Weights of a small transformer language model.
Size: 12 layers, width 896, 14 heads of 64, MLP 3584 tanh GELU, vocabulary 21446, 136M parameters.
Architecture: learned positions, biases, capped logits.
Training: a variant of SOAP for these matrices, 1079M tokens, 4117 steps.
Each number is 500 + 50 x the weight over its row's rms, rounded and kept within 0 to 999. Layers, rows and columns count from 0. Numbers have three digits each. The size before them is the row's rms in percent of the matrix's.

# up: layer 9 MLP up, 3584x896, rms 0.0602, rows 1879-1925, columns 0-63
# down: layer 9 MLP down (transposed), 3584x896, rms 0.0663, rows 1879-1924, columns 0-63
up1879 105:552470561533466457524491379516461525500559496447519451593529403565545420500478521546497491559411563465450440507527457456456402438549592482555414540540538555423392535535505529479385465579533498
down1879 099:462496386471423482468431423604497409538480496519529441534447514498432547542537490476464486465461552516581482528519491441561428568496472560550442512482481511470465484379462496525469544515486508
up1880 099:483457553465503446538502529525524494458512501393586461543521477484523388456521533618448632476547501482491553492409589441481456538531554486505468494507479482425507483545456572499451527534573389
down1880 098:591451512484569530522539465508490569435455512565519518555526512476470503519471445394453456536500465596570500481502518567544466477548507581520482534514572571516467541552509479505532613485384474
up1881 107:485501489521504443555501498540478567548510484426480473472523587531493505532499494510439426449480480504467511485510534467541562449469520535489491421483534528494513494526430593508499469417403511
down1881 101:455524443549436505496435485499437497552583579518521456540538383468557437437470503469464507472504560471544476533369425421490534550453529524495434435430564528482443488557458509528488562557524503
up1882 113:526498559470487542458511530579461430452439543525545505576494557511413545503500510531619511463375454495392550469480457527568489527416550484493463479452389548494572552520517485526594533447460549
down1882 120:536503530434408511409433551427523509509542536486570498434457533490492528551391443423482451519465467627467525431429477521467512476538548526465515497556506497612469523466525467505601480498499461
up1883 100:489434523563461482494494437480380496449506523454483382395557510582619528548373539492495498485492511594508490528453538521512468498560518474513567510586492587540528488443486438460474499537486493
down1883 104:489548475557499499490577557493388556569496445511461447484452409415538554470484390442280516504429434471542486584492498446574520511519470601544485557457500499498507468471497469539403437548488507
up1884 102:551443531436513453534478509561426494493462538474569442484562431440444556402496582483529496382538467500474515532511358549428483520473488481535486433501517463431488471480563591566475623478489450
down1884 098:478494413455427442392488546551494423462543423492535448470531566546420502532532547507542505538461444533508524439470536494488481468420559451483511453437555505475511531574425433481421442595430497
up1885 102:433583516553550512562507459594445485565481476530466555458523504491497516553441484506526584500405436593500501413507539470496526482502353620521572454468473474504561490401477507537457478547519552
down1885 100:467607534533453581579460485523419423577461569520482471526405468514488546460537503551495532444478480508509519455594468434519456451535518516496454544428595481456460486463533439488441554483480459
up1886 098:497510529508497483494556472448528461467466518465511458464535564505554506528527447527547483528486406499555486486540578482559478411522491493551557446530449491446602559483525490443399528411492561
down1886 090:471533512454536598488529489555532456466501530409508482527451415442514487498491431520531621504617515483439515533526411516549505433573553504469460430471548543535485444548527533486521608524438503
up1887 103:382461508544523498559483505456512577531496500559536382514496476571415485617514483419520398441467522513459507531546520518484493546549520506618536542539406403522487540514564421493510449434459495
down1887 102:481552530561461513489466521465594575409531500410439413542526505482509433584436395407542384504487512430517502455573507449486583460528539445495596580495428437397472530559497556455551468473382479
up1888 105:500496499490537496537502429477483443448444569464548583469436579470435493525529434439490478519475552497454516463443460536488478502499392491494521448540535536412435442432477479518476555498516510
down1888 095:553550491488378399476502478535474499525473479457481574515467501475400556466523559511488494443440478541420543575438434619571527504509452467364504485351552447582533388501504474501498508444532506
up1889 099:545491517475468495486579605436478481490462467550467599507536516442481447481454488540587503583456536380370491495513454537484477535496495407483514488514504536555561559477526477508437542483611534
down1889 101:497609497463571463545484481549444493483448559584451418507358489533537537455491534533402480478581534457460565545488480514455600543520462480449509442520478533511566569507465464523480465516493434
up1890 099:531520451451397491401472504595538540584443426535569451584415384474475558471472545511445461492504489522521546472429460526466590454428436532516576481486591407461514531506498356520559540474543467
down1890 099:537484453492596575462515433455433533488539470486520537569524475576487503529536457484443404643480550457361490560437454538478620442462514533491577464522463531514445423411499604448445455388546589
up1891 099:535480520550474571535465536570548501567498524529574499528490518469572528478532483504514522560473532471558458430369398513492591534485484614545424550480531413482554491539523435510508501514470506
down1891 097:559577479532486551468574413442526468540483584485543461484535536459498536457450484571472427435423538481393486494522490439546383495556572421607385384427426475466485500524552463466486501481461518
up1892 101:475462519470441512443543531504550476558523488505484496543482487505527496539546490532491566504489474479384454519379554468464544556425580491448647489452458478416542453536460491433536452469465523
down1892 102:424487478414484498458442471474495529495497437491536557445401488499529487463511493579482481503454479540419403625393468508399463524531447405545468551396548546438477434485518471545412494590482545
up1893 100:520509534443500433540501569525554448504460499487493549491519479491504439512514566547536407557578429514537551430553473450472554553438440462479462560419567481525498474472507533516483630530476485
down1893 105:457434505452400484461576505542493532531502552526485461450611570526448489542488451506478438448442498507541538573460586508502501511519492413509535446414465539485438411473519580615519489459445436
up1894 117:574525545528417525523483412497436467513561514546518477539458467403498547520457588517508444513566425447467465445463449504506456473508533517499477574421465509535515429647520482508478511455424545
down1894 093:493493543542403592425423534502538462535530475503525481515625457423518523519427541461503441485452569449442592513475504455405551534505444469471508486508534529500529471421501523461401499489498556
up1895 090:487452544442481468481526480494499487522463558492442477548502538484535532436495487468588520442559524514562523528552498592573534616503479457532475455458513552473524463480523477469473526425542605
down1895 093:523530516542499378502469489495476454547514583482535560461473460548452469516465551485562543313498592460512453433482495476518546505512480548522479525438547428420509513505381469534565556528489492
up1896 098:458512499573518450526494530478521530473487559470463491419456511473436434451528533430550532497453524396567448462467492472425424480486470547507517490558552461412538579519485447500513517472611492
down1896 097:522456481538572426512443467467483484543481496381498509580574485527581479504533424471507446494517463540525519513520559511440492500491575502464470549504477498557530500517505492577557562473459544
up1897 103:538484447472521423560489440432514441504529568577523482464576485542472504492537537507507506605494558501536408499429407477536516432547429401539527583484441515472544424570473551553493549364477486
down1897 099:490537509498464468494428495497506486466542545549532506455501547530549531525469598546499545530544516470540499431476475430560522517533449520512504520516462514434531462474471498503509555546492477
up1898 089:559526539506380502395500529498406485494440533395474455529526531489492603572515346516469546524470528513508502519485564544430602523561508521603484472493481480442532452477569446518547423487444505
down1898 100:504497572524520456490537536509472493503426437458531518540553545500536524519524506525488424516533567545420482446530539601460609520479407457606501451442484594427517408485518493509441533494434543
up1899 101:454439548478538497408531569515525453485461570479385521608541491500497484580513489558490497513480553464400526536541596550530500410500521490490513564487584492540499526478459543551568485584517521
down1899 106:561447506477488527480521508590442478522487519578511505487555470540533547570440492494380531543417583459538523424482492501474433506481485554432454603527546548433516540559468459466461504536433514
up1900 120:444434490386550484476472515407506400450456434483465507475471534563541444540533490544406424420510509536547465498517430503496539476465484549447492502482531458425489552514410548487467543486487529
down1900 110:459408494327452460475488474419485501500526489504518475489523506565462465573520522502463513476491458564507530457535500507538494544450503503498540514527547422415468473538445558480490491515472468
up1901 109:427506436575387415440459431497439531523526417534472451493437563472486468462401480500440478581455538468473563621539607509461495550478504486524535459537477544545524455470514547464437491525495542
down1901 104:488471583446510409452499479488527518566519593532598511492501424492560497506455511492439548519439423536557555476535411481498441506465541596465542411519455489419525516417556388516585520556483501
up1902 096:462513442438549458497493440535526539429486486449625508508459524511551528496491519584464439446576558483463582514455517577497460440491459494495448495454471507445554490438482470490481465533526401
down1902 090:488453491535469619500423502433418468464518435507470532608533564598525451560518556523404539444469501468460471421486428497472517445425501467428498486439448307510487495445498494495445416506457453
up1903 107:570594502479417559553421474551471464503540525561526499457569537479544589395496524506544581443496475555437533440506511478500539568504520438471608510505509516542438452465498510498505431577537554
down1903 103:492462463468482497479416459475477509488438409506521486537457595574516531452482544367515483419508567510563587438597514565355547465504462459528569477537459436471440486515511461485474489483474521
up1904 097:597454499562588535527494526382509503475540513434554515498541567487468447487467619443508489541564495437502480430484542486530451488439433510521437541511657449460556482519488444465500472465478563
down1904 102:464467434438546469458439426505450496477498433510514536486454535506474560440521450532504424440590437510443546484484536426458490458411534483390454522477415473507503432451550487513452508456429534
up1905 105:436473519479471477324543523544495413456522566447508601591542546430537487513422418514483442475505464598421541469439503455501566558517460493469442538444502585531542430525508336536504517484524549
down1905 096:512519400481507584580561516559416498444497461520526485514397568560500450555522499600593665500496517541504556580528423529568567444527552511493533542576448506460402504512518543519444504498516525
up1906 098:488517492584449522434594523475366464395512520435596499452479513455506553488564458515449436559474539471533438539452585563467444541476491533477535529417469532518489541527463552475489506517459457
down1906 099:532465524451421565537495453520454494495451621503460467447516458554491405571498445506507440475514445477442466543408520433454519486496486417417398515456500535523591460537444475507500534578482466
up1907 105:457458505484503484456441520445580552538429505359594508482552566485540495437498589496521468473464458494522468422477416455548448419488470487508445528441535486462505581516478529549517485441505552
down1907 104:475534623360450477448540542447534536453447494486471525460530586427457479501550470483613531431493527474489496472464556550485447537540517488579388495505513541534542580533496594498432463524569484
up1908 100:526425478645530451492486533526440546469483534549527500466520556511580411429560549441554422521480504453474540461449489526456486508524516551518493500486589502483402492479455477459561559516482517
down1908 097:455412540535478541480449582520426480440502512553494564471505496508493574493538461525481408430475468460498492525587408421439548516393519520444509485493548501502502441536385491497480499553489509
up1909 101:501589479520486499523537463591414486481585461464462468626472454493489480512483501450468465469513566584539524386453499566528496409597465401528494424447516543563502531472559517403459507527517471
down1909 101:491502488548507504548500498564552461483533504459522410542503413470542415512496556457592507561481570459512478399472521496403484429454469481482509532498468549492529476502573503515441528502433598
up1910 101:508450473457510500467559549510531531513500518439501478546541491495388482527474505527456472555491517569463547522485575481351532457564521528515457505470501488458666531553503421479621449485598472
down1910 087:500570481479498458502465489453518487413544544473411526531439481412511476557463519575369523511436378516558507440493436533575448466489528509499559507532452534458547494465584476566497457602458443
up1911 107:503494529478457396438507428524501533459509366482501443541359493470505491483579398487471478543540424478453557505532435512445470472428485493440463495532543524604443481515482487435516458490446529
down1911 108:583481525492458590513508574501505532430478458497539441432560575504497529551544430461432420577463511475442521452528496454522471446564534478526449505499439466510546529569532544431523605537446452
up1912 099:442477427495488474445546457575465579517605517483502533552481601496566449460545509468507525492498534490521491599515494465507537425547503511483553505481525386521623476473554469439513478439497466
down1912 103:453515560565458513397550525530555440485509470521528522539502575462468589557514508412491464548495563484595450439478440448414491485487575497506478470531555478556537497537528487496447459549478486
up1913 104:476519512513439553551554438504433463502464471532553570421527516492576540472437568440470450480537547490443526498527481541465554398407521514615516438488348546506567507469483629591527512493481576
down1913 102:492437492537441435477446544456546512564490480466555568445529493488476536526436497526477426558509527471510464424575508461506524524526482599519525538473460496540568358505501537516457556551548492
up1914 099:573437485548457488547470456510467573520566540461569570519578453471587520451481486491558477497527458458441544500475449489464420416538554466505501519541532407443470540481541511468519427592568464
down1914 100:600390496571515441439467398494432436480503538494465544477437457488362523540472376492505511554572550487483549425472487558497524509537489484531525566617463595496491480475491510468435489460555526
up1915 092:584524540549606455403552514412520482512482471482542589460411517547467526464446439481505467492517508560441538521504524525512485481541475526504464539444469538385439580550517529475491561448500542
down1915 101:522439519554468556443490460478478453528425427406539425448368492442457537589490485499526477489432492577537499574511466433531527469578496482494578499520481480508547435561451495501484443532482506
up1916 100:518472552434558529494504602428466497452522469461530506465476539531457581487412415608557486487482491510413448458447472498505461527473415504451563504569557496429440516535508518498542444509471505
down1916 107:479516435497575438445458504383430486544494433530541381451521501550482511451452453540557577498531451498550494474414514487495477458528485518484509521516522606517537541558522528545445523465548527
up1917 099:534497596471438541416478479506577447483585543472483522601460531532502500488473559568537577642453541449490507550519492456504521436583562471430491392474426563428524590528492399492442447458494528
down1917 098:547502547565555445515516504512438524568542533507561425486505373524533490439497500567522491514464534474480630457433410513510461530416525443459450626384454515525518491460478454468594486595498387
up1918 106:587525606458527441513605482615530547499504453527495460454537523576499507454580542437601543434449540561590538538648488513518420500526456441519493515420531543471580549520557434475574478437561629
down1918 104:446502526470471528440494496553440541546454524557451581501551609593503395454550538469479439519508468525513427414518532501532493560403499467539536525547473457473509552448527475531517510475441468
up1919 097:541523489490528426412525512577481514520492494550431446468407580528468506558445506463521566402531438447529396475526485475562588558547524533559490524508457548507593490524485549479526508554457494
down1919 097:583545519546556551453541523362456544522461527492534559570541538466532530612445541569496532455505453478510564513436505442507522489505508496445467534524545495600434552501556483561476505495507432
up1920 100:533486515462510459471566414442556397476497478550473479529439491476552500537441428497451404505458480571495450542511466523486383556481477465480465546423504509550554471520416502485507469482506511
down1920 106:572581539604449465538479463508497417524469489543545561585511439504506418468517464554460510501513583551488513526536492499382481548564423454496423455486489450497468431532502513465504473522499479
up1921 103:534481480489516564451488562489512525453431530590525464527485543420442500432422544517417458487585363413471503476533598623482477521546386516556515522467453425574505591479480536555479433477584301
down1921 101:508609462526440511486445473570538321469520586456509487426481457546448477434574457468508534490565463516537439431466631545438493445531540539442566489475557476480466630447463538432506523548543519
up1922 108:427502435533509521533517524537476522482484496449570524512518459487453466478452575529556470540449451538499459557487499510471514596591422469503531518414497534509501588533490382572525571574446371
down1922 104:480486567481484444532472513500510465516525486479511493550604480581519488487496512546457537487533434497370561575570473444545544451504561562453481452477438471459438483492465452519466566518508543
up1923 102:474536456487520533508502487502450512490500505500453526444552470536549537568511523490417513450490473488595461483451465471440506476454500521473561422506452415432496536573496563569458474516496497
down1923 103:439579498506484562513478516460517425458543495531459491459475481399503521518483411437475543403524548475540492521416508512438551462528541545496496537523437452460564490482456561462512572477525588
up1924 102:504518503507528537436516539547447490531575543428554501618523443594477482577471544507502489519485462497480546556564436547456562502559398637558467490569540538441551554457464442497498504457501453
down1924 105:450508501449581485369429449436460474590528488484483509504533484472445544481489555446588454531514534430508484463493517517533572459520486556363504541524457490487458552429588493395484496454518460
up1925 101:507433522531431451537517434397481451443484475517428528434412446486533562492506501499494536420486497494471554489554500570602449473518441526445459538576544466479500436509511499479555450422531503